config.yaml
num_key_value_heads: 10
norm: "layernorm"
init_std_o: 0.0
init_std_up: 0.0211
init_std_down: 0.0
schedule: "wsd"
dataset: "wikipedia_en"
Each number is 200 + 40 x the weight over its row's rms, rounded and kept within 0 to 999. Layers, rows and columns count from 0. The size before them is the row's rms in percent of the matrix's.

# k: layer 9 attention key, 320x320, rms 0.054, rows 49-63, columns 40-79
# q: layer 9 attention query, 320x320, rms 0.059, rows 50-63, columns 40-79
# v: layer 9 attention value, 320x320, rms 0.0446, rows 32-55, columns 40-79
# o: layer 9 attention output (transposed), 320x320, rms 0.0446, rows 32-54, columns 40-79
k49,103,206,144,163,168,228,174,137,260,232,170,230,125,236,226,177,75,217,217,139,239,252,236,178,151,277,242,228,191,160,151,153,0,146,236,230,177,198,202,176,232
q50,091,87,219,169,172,217,132,223,249,232,167,180,193,225,229,223,193,120,219,184,152,241,223,164,200,218,211,155,179,203,188,325,192,259,209,169,200,273,244,261,135
k50,092,162,222,164,105,134,182,228,181,206,220,187,105,289,244,218,152,101,191,263,174,259,246,269,125,190,150,209,195,193,195,180,212,205,217,191,149,209,169,298,92
q51,106,138,150,258,217,202,208,235,298,184,138,278,215,188,187,263,218,173,189,123,149,239,184,227,211,215,177,232,204,236,202,229,192,205,240,208,224,168,129,205,206
k51,105,223,158,234,217,215,100,158,258,139,140,212,188,236,210,231,244,160,201,174,211,247,255,123,244,162,253,233,167,233,198,224,157,147,232,206,196,215,168,164,206
q52,083,271,184,187,209,240,167,204,179,180,253,131,176,253,247,94,220,196,192,165,254,216,194,215,143,202,258,210,255,246,206,107,176,179,174,303,197,115,237,167,185
k52,081,168,195,170,239,196,218,239,237,159,168,145,229,224,171,198,228,249,180,146,233,251,227,179,284,224,139,218,209,242,225,210,121,169,224,144,197,184,229,152,253
q53,095,276,203,177,195,256,139,197,159,143,232,274,157,263,201,173,224,262,206,172,230,119,215,258,162,228,158,221,175,193,213,172,188,186,181,152,177,233,146,175,246
k53,085,220,171,206,186,206,193,211,167,152,204,169,193,185,210,128,238,252,216,172,253,209,99,276,242,195,189,173,200,181,190,231,102,135,260,205,140,228,225,213,259
q54,097,137,117,234,242,233,264,213,201,228,195,166,220,209,214,190,211,208,197,204,193,246,198,160,197,244,248,176,250,243,198,178,192,196,246,255,259,159,185,198,213
k54,094,177,192,200,273,206,235,149,266,181,171,189,193,200,222,223,123,207,135,237,212,194,234,131,240,185,222,93,152,174,201,200,115,154,223,203,241,263,209,169,288
q55,099,186,256,190,142,184,187,114,280,217,156,214,148,227,288,194,219,202,204,217,189,225,262,181,110,221,251,266,152,258,240,228,219,189,136,209,150,143,320,285,177
k55,096,207,269,200,182,192,181,182,218,203,216,253,198,171,182,188,257,189,226,211,203,223,289,203,161,270,192,314,212,241,213,150,347,204,189,208,214,220,175,222,111
q56,100,178,141,225,273,194,231,197,245,189,223,184,205,182,251,228,183,259,165,231,299,190,232,189,238,172,187,226,195,150,279,223,156,197,143,226,183,180,235,198,172
k56,105,195,215,264,205,197,235,163,244,191,193,167,186,172,190,216,136,237,170,176,214,184,193,172,230,155,282,164,186,129,250,194,148,200,143,305,209,199,207,221,224
q57,097,89,214,167,170,119,192,238,194,211,181,161,240,194,171,212,162,169,170,244,198,269,210,226,193,227,250,218,165,190,192,253,198,186,288,166,290,233,135,257,197
k57,091,152,219,224,207,207,170,226,212,232,226,224,201,242,240,230,227,134,199,228,254,201,209,205,177,223,225,198,197,124,163,208,241,233,188,197,293,258,132,216,196
q58,086,230,255,259,127,210,144,167,233,207,165,255,245,190,143,189,148,161,216,229,199,232,230,190,276,210,262,233,118,159,233,231,220,196,220,183,162,141,175,196,247
k58,086,251,204,242,175,241,139,199,181,232,203,230,212,248,214,182,261,114,160,222,252,222,194,220,151,265,206,247,194,172,216,151,406,172,213,189,224,240,135,181,161
q59,104,148,207,239,149,214,212,136,272,207,224,194,217,219,228,135,212,283,257,152,236,145,223,216,136,178,242,174,135,142,130,223,205,214,178,207,183,185,145,224,166
k59,106,218,161,187,145,206,210,225,253,152,160,187,194,277,192,84,268,245,194,135,228,230,231,171,229,190,237,198,153,203,253,208,296,175,169,212,157,267,134,215,210
q60,099,203,161,159,205,264,216,188,257,177,170,166,192,218,211,228,165,226,200,189,173,208,220,230,246,209,198,174,168,198,160,178,189,107,165,234,126,128,221,132,216
k60,094,189,242,196,191,253,232,153,271,243,134,287,229,215,245,207,184,184,230,171,180,235,202,196,262,162,176,219,239,140,176,228,303,250,174,145,163,178,238,209,222
q61,097,191,199,238,159,207,247,122,206,210,236,257,227,248,181,220,178,164,304,181,219,220,229,171,153,246,200,193,144,243,239,165,242,260,250,186,217,188,232,152,188
k61,095,185,202,192,180,217,163,200,216,237,233,266,223,278,171,270,155,156,186,189,204,178,239,210,175,229,131,186,134,246,190,150,347,205,185,151,272,189,179,199,147
q62,100,173,236,221,318,214,285,238,174,170,255,252,245,199,234,165,240,222,237,196,174,230,270,205,256,145,233,245,166,164,232,189,183,191,198,205,221,175,208,166,188
k62,101,142,201,232,309,237,206,251,137,203,244,158,141,177,266,230,199,205,138,249,212,174,232,196,233,226,207,242,180,180,208,240,51,162,210,138,206,166,217,226,209
q63,101,163,195,212,113,137,177,212,266,214,185,295,304,157,181,179,184,286,182,121,192,255,203,215,226,234,217,277,230,220,173,223,212,212,251,292,244,176,93,198,213
k63,096,246,172,235,209,232,133,215,241,189,141,240,186,203,221,142,269,191,136,130,149,245,239,158,183,188,194,252,146,188,212,205,336,218,181,178,261,224,145,239,188
v32,114,193,221,184,159,243,213,179,266,209,218,144,247,206,182,236,182,261,161,211,167,113,169,174,246,179,166,221,252,202,134,168,206,205,165,249,193,116,152,269,135
o32,122,207,185,240,170,189,236,213,184,122,189,179,205,176,262,224,237,223,191,267,209,199,236,176,141,181,184,178,217,222,212,162,262,238,184,180,152,178,201,184,223
v33,114,214,201,209,174,185,167,244,216,195,157,189,175,216,191,199,182,192,235,163,222,229,220,248,184,191,222,233,167,254,220,161,204,84,291,137,186,198,150,228,250
o33,124,100,208,143,233,284,204,207,144,209,74,212,194,220,243,203,221,237,197,137,262,159,229,170,189,203,228,203,134,225,155,167,115,201,200,210,280,294,149,150,229
v34,111,172,160,219,105,228,164,149,191,193,196,114,148,239,163,284,187,163,165,136,193,228,193,219,167,201,254,229,209,260,214,231,228,125,174,230,144,125,182,133,245
o34,119,223,166,176,195,197,148,264,133,240,180,251,163,149,204,238,213,151,184,192,208,172,241,149,222,170,108,179,193,253,160,178,204,264,146,216,171,192,165,211,176
v35,119,120,189,127,283,193,163,264,168,183,216,239,178,219,196,217,196,149,247,183,187,192,189,265,144,217,233,222,180,238,232,217,195,249,218,195,262,150,215,151,190
o35,120,159,196,176,198,229,119,206,262,122,209,337,192,160,246,136,209,234,158,167,137,226,181,197,251,208,221,144,179,137,146,201,260,145,237,182,188,233,128,231,222
v36,120,139,274,207,176,83,192,207,202,214,199,186,207,207,124,215,188,151,173,172,37,127,198,204,201,172,153,191,184,168,214,252,206,213,277,177,240,156,230,205,201
o36,122,163,263,190,160,181,275,195,168,142,199,226,130,271,221,170,288,215,189,247,196,151,179,186,200,202,255,176,157,218,200,203,272,214,197,202,255,232,210,268,183
v37,113,180,250,161,244,144,182,185,111,211,136,181,170,186,221,150,188,190,153,179,208,252,228,218,184,155,221,202,212,220,183,186,202,264,203,109,225,186,163,175,250
o37,118,223,141,200,227,217,132,199,191,226,257,218,226,217,124,218,202,254,244,94,180,206,239,106,238,215,242,243,183,163,202,187,146,240,262,176,171,221,201,131,164
v38,114,198,170,215,231,198,189,205,160,244,198,208,138,216,237,130,214,188,130,250,198,208,225,219,140,205,206,181,244,224,213,236,184,231,198,153,234,262,137,162,205
o38,126,254,300,140,176,208,217,125,227,194,196,220,192,227,186,219,187,197,98,113,202,197,185,197,181,193,222,199,279,188,168,308,177,212,228,277,249,273,253,155,262
v39,113,212,238,255,225,207,200,225,208,207,235,150,223,189,231,250,189,179,218,170,136,189,181,200,197,208,271,228,149,179,198,209,197,69,307,268,180,225,183,189,214
o39,126,158,249,249,195,209,196,236,201,142,200,328,241,215,217,154,204,134,200,205,214,139,152,209,207,213,185,182,175,200,210,218,209,213,146,210,254,281,113,214,134
v40,114,256,169,243,160,180,253,206,224,185,192,213,232,224,185,129,193,178,192,221,146,208,264,163,232,159,145,147,215,195,174,154,217,194,240,194,140,148,248,220,187
o40,114,162,183,168,176,178,202,132,159,180,170,161,204,197,220,253,236,222,153,191,208,225,170,143,187,187,246,197,305,237,191,133,291,251,217,215,221,181,214,238,234
v41,113,266,170,230,188,190,269,190,199,256,165,198,130,261,184,208,192,219,113,248,229,175,185,289,220,216,203,159,192,207,182,156,176,234,221,176,229,268,194,243,216
o41,122,187,197,151,207,265,208,143,160,209,187,203,210,272,168,139,117,287,148,131,212,233,257,133,148,181,242,198,199,218,220,204,205,168,250,194,265,221,168,203,197
v42,112,230,275,133,291,250,135,185,178,214,204,247,194,166,241,234,193,231,287,278,206,202,201,238,290,313,215,142,234,235,186,227,215,275,155,189,179,265,152,186,153
o42,130,172,232,227,231,279,248,237,243,134,248,253,177,132,187,218,203,183,174,156,45,211,269,240,211,183,176,251,179,200,163,305,223,132,202,232,212,206,199,145,202
v43,111,131,121,151,215,164,191,271,189,147,249,192,212,191,145,228,189,150,107,153,166,179,202,209,198,194,155,176,202,199,259,219,184,237,170,157,202,167,186,177,265
o43,105,178,198,196,190,145,192,209,275,177,167,205,157,230,242,199,397,180,154,232,215,247,170,216,220,232,224,189,206,192,155,179,140,152,246,168,171,203,196,283,235
v44,099,206,109,241,187,178,215,152,180,214,128,141,195,224,232,193,201,202,159,212,169,243,182,180,271,294,247,199,180,237,207,151,201,183,162,278,183,252,215,221,201
o44,102,260,166,232,190,149,165,283,209,264,171,240,273,200,183,184,207,250,215,204,266,189,203,206,182,203,202,185,186,146,160,184,297,182,156,174,197,197,215,134,113
v45,126,174,185,157,192,144,218,193,215,180,236,251,181,236,217,208,196,204,105,159,68,180,159,220,163,220,171,198,157,165,208,164,194,207,286,250,125,136,215,200,189
o45,132,205,283,182,175,237,169,212,139,132,222,297,246,205,192,161,205,207,179,227,192,230,121,223,182,236,230,204,207,164,170,112,106,269,216,147,234,191,162,233,176
v46,112,123,222,202,228,167,205,255,195,212,162,199,163,162,191,158,214,172,231,237,99,224,224,209,273,273,153,202,185,284,231,273,183,214,214,198,241,168,240,222,242
o46,123,103,222,190,169,204,225,261,245,195,118,148,148,194,212,199,182,263,177,199,212,203,258,187,196,212,273,212,162,241,184,173,251,144,267,192,233,225,183,189,188
v47,106,222,194,227,230,245,176,149,208,176,220,138,212,208,187,246,190,208,158,223,245,185,223,165,217,221,212,214,287,237,193,219,200,230,155,291,194,183,130,193,115
o47,117,298,144,199,191,189,185,233,210,191,195,308,272,148,138,189,215,149,171,216,114,232,132,160,204,189,159,175,206,188,192,275,163,177,140,210,137,203,213,192,228
v48,108,203,144,177,191,246,200,261,198,208,181,146,228,155,184,156,187,213,199,205,184,174,181,202,132,285,128,218,222,225,200,225,186,149,135,265,189,219,172,164,108
o48,114,244,200,118,154,185,213,234,185,154,152,240,204,192,245,258,260,210,190,232,102,210,187,152,172,215,195,151,250,229,195,233,288,195,270,164,178,204,164,149,249
v49,108,197,192,225,146,225,221,153,185,179,133,156,194,193,153,227,207,114,213,137,182,191,235,212,223,204,174,131,256,234,191,133,205,204,268,150,88,146,140,127,233
o49,112,70,147,207,222,193,245,217,157,245,198,158,183,253,270,236,298,182,169,236,252,206,248,230,197,177,273,263,203,247,191,216,113,234,197,192,261,252,233,255,152
v50,106,164,143,174,188,195,216,140,208,216,176,221,179,269,193,217,198,169,121,186,253,201,221,256,243,207,244,190,183,218,196,145,196,212,263,174,173,163,191,268,212
o50,105,178,176,192,167,196,152,130,243,245,186,151,168,246,218,154,278,255,179,143,268,215,176,211,208,192,284,207,180,139,205,182,290,194,227,176,260,173,262,258,201
v51,117,261,257,200,181,121,206,144,210,198,176,201,178,246,229,177,183,248,162,197,208,235,158,249,159,154,200,243,129,193,192,200,217,197,155,169,310,152,266,238,225
o51,122,262,222,172,205,219,189,128,195,217,142,166,211,183,165,222,257,241,260,110,180,195,244,117,234,197,174,157,198,162,162,151,193,273,234,231,211,179,197,125,300
v52,118,201,110,216,256,207,186,199,168,229,251,198,195,201,128,190,196,145,172,171,233,222,259,184,108,243,182,182,222,217,156,190,188,139,268,257,155,191,191,168,177
o52,118,188,231,185,113,171,172,168,209,146,256,162,167,245,180,197,255,144,161,275,147,203,95,183,204,217,233,203,315,191,236,248,237,238,214,165,182,190,262,263,154
v53,099,171,155,210,257,170,182,228,192,177,267,230,247,217,158,119,215,190,176,206,173,147,197,173,137,189,196,245,224,207,199,227,201,243,142,214,213,181,199,244,158
o53,106,244,210,128,165,189,259,230,202,155,225,193,188,194,220,205,229,179,237,211,176,272,171,164,167,232,187,202,268,186,189,193,71,173,208,185,136,166,201,180,240
v54,112,177,196,213,137,219,176,178,239,177,152,145,287,200,234,223,220,167,194,172,161,223,189,185,206,207,209,250,146,318,248,215,225,104,203,212,218,250,144,260,145
o54,118,246,189,187,220,217,188,283,121,205,122,265,195,226,202,143,199,241,232,226,247,151,202,230,203,220,241,148,158,193,204,234,247,174,187,186,236,244,135,147,202
v55,117,208,224,164,190,137,237,231,240,211,169,211,206,224,153,200,214,195,177,221,172,156,208,168,187,170,159,213,195,107,215,209,197,283,152,182,287,273,245,208,256